From a checkpoint of a small transformer trained on Wikipedia.
Training: a variant of Muon for these matrices, 138M tokens, 16785 steps.
Each number is 500 + 50 x the weight over its row's rms, rounded and kept within 0 to 999. Layers, rows and columns count from 0. Numbers have three digits each. The size before them is the row's rms in percent of the matrix's.

# up: layer 7 MLP up, 256x64, rms 0.306, rows 40-86, columns 0-63
# down: layer 7 MLP down (transposed), 256x64, rms 0.0672, rows 40-85, columns 0-63
up40 096:475568527422463522485460417493433519448527539493465552474542414436568454474570492491548471460536510447487544478507573581483572532483519438404511397483572562488420482489527532519481456620539581
down40 092:560470530556546558519577490365470491446539532455468604481459534485501480446500526437494530461615478502482585464498568486465454533504582471481436402543518501484493535465509411501532501526550372
up41 100:505497485556489489625502492567438490496538560526430497410551545478563442535612473556490439526500508510483430520468629560435488508406502480536464524405459510512425497523478417591496462505530491
down41 093:528479437430512515486550479438630419526491538558539554440520451478539484508432597521521525488539544495428487430528410415502481480629588514541492505453484557477527493457460521584417469544494495
up42 105:612466596499471552440524436565533426548407578532440518444496521484504519491528477554424598457484568587506484544549477535434548479504498465466540463508435407404473476446475526525459497571487483
down42 100:457509450395480429482544456561568435562420505562539546507431425488515542543488447509426553538535403438526513476542495498571597504534516538483436472558607407528515560527462452457468485498471532
up43 112:459545466435566481465524518509489497425569483518558490469448601451552562498533432435578501488470536489469552583502528448561451525505538537374523530472552470453552527569474503430414571494394444
down43 100:465582467558603442517516452536456493567606473478520351555460558462510487438543517473488536509530387547474413548540483488462467568542528509551475421558502501510548470467423556486523516481519435
up44 108:501509481447504448405524468451521403597488546517547469474502543511426569515450393540508551465500505504588525614448530525484450594466473421548455457562561454506444516596520500496482498561441533
down44 105:418474625489483476437530514485586501575522507563586509532552491477518484514496489464461528513550488433430538518422517432611503464544450493424425450515550391457492441477512458567516577534573479
up45 098:533582513465498507515579396601480442637510439460452547460431471476454502512520435483509537489553477536509551503421470448480580449538417466571603475519514500563525525528458500491397534524478533
down45 107:454541590376534456514465494566451437558424497579445420422450446503422521523501482552498487438510406487581525532473434466476597521568515537529510493513505493547578560458526499543498544548435473
up46 106:495538538492534528519547496506568559577478524444476537502521428483406504449532560487538400478513499474402485468520525564460533522545480429535543455498514536507392606434333519550533543548523481
down46 089:469416566485468512559470555418437482488545520538615497469475483450567446537477490444439575487519497596527470628472534508498453544541447510401521458466500440538564464547602566486442510463488497
up47 099:435471514511506524489495459548421467573503545487441466509539579493478512481505445524559427440376456532567512516476513513547469501524520521537416499420404579526424487537481464591448661511497492
down47 101:417520524435555501577488569471530425441564530624528449465479453583503565454555518501434503496401524561552516517521452417521458546559462550510528494502566500524550462492389536488455460437437478
up48 116:519499584494553471534498535615472479465514563459553490511501487476469411557456437466541418547544505456387545466567488497493402494360577514505561482518539480512457497537472497540423503571475413
down48 103:563478412458487496492570487457453490573449442510520491495575512541481485505466527530505581476489508418466424653522613454591548425525535452435418501469512506482589499515560557505452487457456519
up49 100:551566552520486525594506496468535551442590504500507367507375503525481558445584516464527435404437550491520550510517411496455442462572472517446555492514501427531507436502554506519457551458560505
down49 096:499470484559505489437579438565476429484480474440516460487469599502531486522441614506422459463551394502423426485540574615567474460487504563433558477491503461467509517482507587459493502567564489
up50 106:510566528420518514489596511488433415511415400496419473475486524546518493435536517558549470462509508501510455593486564501508554591545538450557453492494540439562629477496392543502499451527490447
down50 086:519422539500538563569455495479465479536549555436519415499488526464493493503367379496489561574556527559475500511533568553455501585537532540466479513503487504417505463459452403600549485518456418
up51 086:407503563468484467514440484504418477526438489493523511469561550531453466585547513493430412457390500484469474514504507528638452427503530464480617565515504562562560435535468540483451521442563485
down51 099:599527545598511520548469497493532594424555559497447504414515456477521432451473523396460516601529458460405495532480539514490512508536537394432451511406413489427530506495460522532530527531509532
up52 100:533542563514535489442558390433533510493459459555453469536433492428576491491495576455573521515446444500524477419501522494682496559458492559402490568497494565510461537436525475510503526518477459
down52 097:476483341533470578514516425530448507513461538444550529470497586510543505532501513532524464544529522381426507530460492526473492478501497543501593551381489583550435414486488399544477514468541489
up53 102:544501475542517480496438477509557531397445542527538482537552518485460558453440474440524540431526491508514416589554589478493487485517612461478560543484541435463488505546427605506458595442496383
down53 090:462568481513547566462434424537482525571495428487479454544533583594502536490540468511465494473406387515618464437526437538475406561535511512462514481529498489535483528577540437511393456512543528
up54 099:569500476505493473464502468512512424513470478502538452530609511544429491452431388533554511601607428555483445560526542482545440415396468476483463501565501526495506573425534533482515570519578485
down54 113:546529561591564451540565487474460522480525462437493546535464472446400539449499579461449505481503485507534513442443483497441536569521496663562564456488422402531427484503473562549496512460440509
up55 120:543500484470469433492543543551422506538504542452529492477481520429592386567544483452437578458529420477469464515449491544510426587536492478512493409499473494629439534509512571457481444515516612
down55 103:434622573576420535419569509549487455510563460485457495509432439485444552505497471559470475400448507432531546464434521466501568502494528531442514550578591534460489507457511581515497430579484479
up56 109:561649520490585467540574498570542505488498434414510492530493514485563534481516463546406470421547467449519388433526512476466489472465507404486607464506489542567479449560512451454495474532553524
down56 105:566500542433463521458506499531545467473425428604487481517490497617468490443541472448488545467527444484475466557390438517520524435501535453510507483608451487552473376555529555544610510553518488
up57 103:573504518475474479490414509499512495451515469540525445448530403508520471502560401496511515470599465546599536603456521497382480503468514582555453449490478476457551453463569454520561497578535610
down57 101:430511404559458490511506509524481463490598551520508547572622602499562435514484506467426517459461479508504500466413495466560440515504513473492562498514394527414480515531536602451432575541458456
up58 107:494534484366484460503512447611546426511517581528586505498567444446453579452584498478568520599466474541508561496500573516481523439404460523499533479527459519436525500500482423464515536459410489
down58 110:418449482486503524478603542501578447458517589526406508516442556477451490388464488458450475459493431541461601429515462537565490546582488555490541540472572488461587460533534528416455486541470493
up59 106:481515493629566465438446452539484484507517526510393522446494436545440468414571522515513529529535573625514447548489496584468414540417556531545503536547472481409460459501553487471478519543558482
down59 099:451480423518458480489550510469439509441371544513534508611480521516598434560459418428571455480489461510537500474501490473530656497530510533446491496491469505532581448507443584483531560475550528
up60 126:510548462409500391463406500503423479442443543589640591470511531503451466459496518529558513490421461522470489568582456507519516514567552467512454545477617465472489483473483450554475524515452484
down60 112:517546446512454549517443451462458462548507591551522527460528457486531510565483555402497517446471401518350517473545486563547564454484492394440543529519569487455523544485445568433483510577523559
up61 096:498590511401498472533542579530471453485489432494478491500461410503567496471530356450536530518423455534500481553550547458425430458503462609506467599507458503591553457458489482539525533522542552
down61 092:535515481496435413529393533544515534508454459408519473442502511599476481441646521490484469477555550437443532491463473487535502467560619532500552439447554457521482517470501487600595539532500512
up62 085:531508627443542502473513505560526521539488520491571506520404493548547469521590496351485550520438512465433482451458434507512504486507465483575503587500525424515472510500492430550408450462551612
down62 097:506463548474469565553553548466455444543482514611496497455606504454494381496382530484470484451509578524618452539509472450510547592458523496539475533436473410565433448487463497491524481539523518
up63 108:583520464557544421547494537566458534497480543589523504529530358469447572477530541480492470399439473529505457440500486405429479530515526461458559521459507583489458563427555514559484489580437529
down63 101:486493516491509507526488550496518549585384448584515579483514572484417530427460488486528503528521505443537490431561517437450406511565526542602511512533511445461488558523505501342518467528479399
up64 109:553640551446429521485552466507496495477452576414478508441430504540453533566548443510461493503505440576572519449515576503474505478544422531575495456491520544443464573427430447466490574564558495
down64 105:365450568463508531506510509469482458467502507462460481510561457462499490584450471536519534468515409534549608503480503503538433584529494532431583392538499426540440439527569471603519487460536565
up65 091:575502456502372521495573563427573463493585493495518542532517513469405466485566470512486512484542556535518493475515496493459418467374527489568557552489473513501404558407501447444440529579525549
down65 112:428403480476435640496520550497484533502473541589527421430491526447520499537467520475510403457581576477546482459447523558566562528503446484424424570433472549522547494543506489534578461502493544
up66 097:498465454532492472489480510540515442630491576494546578468578521470530488525608544436476475465491500549467530497476466529456366499526475509524426424452471635499569535441482453446446472511428549
down66 097:544582485536486571571526494457462453385488487492500503535410426584476533567508487508456488557457560386546497436458606437462426488528483470488580546533545470510528520520577528440480464488446579
up67 113:552445509443510522482497468482439514589501450468476423498516535508520413435583467535473494522464454560418584603482538626423479534409514454547566503488449462454522513555507407509556496563473549
down67 106:533447414486494532511512441456413438498415488466537486588528582481490623480443462419510498532446541461532474446522493572494506560588468469424480556540541495562470496545637555470498467554532507
up68 101:440542512403466496505491526551553522543549506495450527564573555507504568580485464494560448511483455450497362499450519523443463423441461536521576578494480499589541543481434551466480382471444557
down68 108:479471415519475541531557434445506453523500503507577424566514580423555493591427565444514443507600446542529489441480484511420481429473493580478465486543481508505485506630537447560487418554517511
up69 099:412581436531457441493480508480526612490538478490587447531481414475536399485493537508545449532437456555403533512577538512523508549439556534478552538584536363463503526476496521518469490483570468
down69 083:538490496489595508451576474491553505570545476484510521531577433461518474643456475514551518438527480391555501438510424511489530481564561523401408495548491566431447571460484485464549451520474554
up70 105:547544511547492404475499523466412458531581479523508441376477524529506409471558467453545556493517535562460453497459573478568443568567432510437490423490475463589439578472472558530545499511554557
down70 102:445492454547562496435598529522491390524513485514445585534484492431501560411450469454522452458502486513476506434565575576510506378491521518440501562521531513568461423531515609438518485546565516
up71 106:508547561418437493497527463511518551478454532543403465468479529532425565553486486614489549509550458572441551491453490539526522559564544534466591535415519544478450526490446475463453522364500405
down71 108:462524449520575545468537550445439518524436529454505492477481557538507506353400509518459572555422503473420505532606584492469582458542507512506520536483567407447477579500553533476456479445509536
up72 100:500548549498471545472494469447536416468514501546433534471439534514445473460609431449433399544487489459416507501492491566583511486415496528578464562519496506526582595581416565514425503548513527
down72 106:492549516477587551495534620520554493478450521503469471481435451477499488529623503593531505582435562503483521495456546526501489516454493495515495473429498468470414472458543428459562413358548573
up73 112:499489504438486473492475519582498450567533474443459500527557495455434535498502449527508604432460453643545439575466535377545640473508534506524506456549540463419504498535501426471525480500442515
down73 117:516448444392420535512528495438470458539414635640477492483387560510517470472520500424498510515502498546494551474501483528522519491599450490511503537431516483477523474457499478464561465613562537
up74 096:563499599487432491455480450507508498616531541539507469497465507522523321512551617500443445484514504505418431472570459588487482513515452459507532488468562476513530539478468577452506513520425560
down74 094:397526404590460491435550526459436514504524601499442533470502515484460488491412566520466504486567551503510545394522603479500563476550544463570504469449487482503415489600530554471503436437487548
up75 083:542544501490520474480468352398512505558519512471581506538559542547502533472441416516530412526613510438533552549524513424455502516499547449415507579514478525545452506458392530499562479446540498
down75 104:444501522491545506472524461445535566486516467605490417535470454504526530513524475493506485467461564457512522435456441574529476546421485537414580565533593522437527548473585545451557379439497604
up76 093:554470537485548530470556432566463511454463494538495412439468462541498484378521513504626491513513520533523463495489477607449475528442477552558517522424469545460448653484491533508582497474492408
down76 113:533446440536518489543507490445494468523442484485505417619584604484507462497432466460507512510516521383468525535427508483484524480553461467454560592550542508560463354498468496552490558535587460
up77 101:587565558460448536550483512469483518512479560484544488442434445520489446533497464530560427524546489531613427564522434509450467472524442531526365431549503479474468532534525476427535582467606433
down77 102:468441513510553511484533465518488504520432456554525495432562540523408484550473572501528361484489387429452466426525579497509461529495581479500538553543514465557475560542558588534385532511437515
up78 092:561520499510514428521436525422499524530487485514484529494483522529502524427515574520464390477447558574545479546447612461509500602431537453517478504399486486633434497512575438558536483538441439
down78 097:510460461494509503510543492521395457513431514492534606527537449437577492526398412547478639570464593528588500516514575427546513415502462553452524453530484436457509490512509491471444548527500492
up79 117:466548481464515411473434440509552488585534485538557461409469476541482479469542507483589416478480383525411540426477473580579568478511481443515534596485520573507557508504535491418522497502498594
down79 105:496562483492560419435508538501510523517490471489488588529571504497496492434505490518443484507453602561620477429531552505470453526545439523494413501457362431515581514465403537451477591473467474
up80 108:425538511552451509393499442509472510494501588475514628463564534526529451525508462509492540480454439488559484550503521466388486573457563530581533479502382520460494565438483541405525574478493560
down80 110:542570484506458542618567463493488377472468551449513477515518482495539551583481519553476498562544457459518491466447498435588442492506473471484505505522472580579394404453400496597528498552496512
up81 092:462595504471615598484478492506519464519462543532511581531535430528547486497446398385565547511469485488513511571416445587438464470431465491502469463541475463545516499454496470515421488493592575
down81 091:503476435520484575574477455447456500526506506547577403436411544546462544476500464581533435607453514476547433507505542431577536556562424535492457501487473413530502483626526501534478509429514472
up82 108:512567511550544529471511520551488547494549666482393469517541475480486571489456444544473468536477434522574574488505544584466368528449463471461422561497485489481450441487536489414480546522541466
down82 108:554481512490599510520483465537518560493555479508450527432522550551460374416553502484523439545521557477546506552559554558520456625481445516459460474506439511528483453471548490409362481439506456
up83 111:530500516544521523466458508488445550490535521469498620513478467458452546531433451512527550520487474458446443485410450536507445535450565542523571444404555571477428624558526428532422429587531507
down83 094:531495520605489418488537483550467539559458549475437473446445588524433476448532512589557456532537527556519366451565519519442472486557476556475484535502459395448433523530498568438552439528541485
up84 097:431559437545465528505498463549478524518447537543458510465440464494405588481597454470555468482517528614586555544503504509494475515492462533555429509470472507418426521487486491378630502431493538
down84 103:418527539458489476555611502580488545436598514597540535538561532446486483558539467429436441504448550469536518488461535512537504440484433394399546438440562531508475508507563481446467536443505495
up85 105:575536498383486447536480495533433482442562602497507508547494564554496559533489420579532421393465448455454447450579449529529472390540499557539531519464514529452509468461525563517553471499549444
down85 110:484436402612512494577436544446505508498421425505401444574463559549453632508482474429531463484557521605426507514535546444492413460554449519499488477566552503514490500483514512515532522496516497
up86 093:520517590563429513476489453563561569456449566516513453526453582491469588520507474457418519433479558503468462421483469422505431593532545488464478553603562558434484509468523430484555448533448448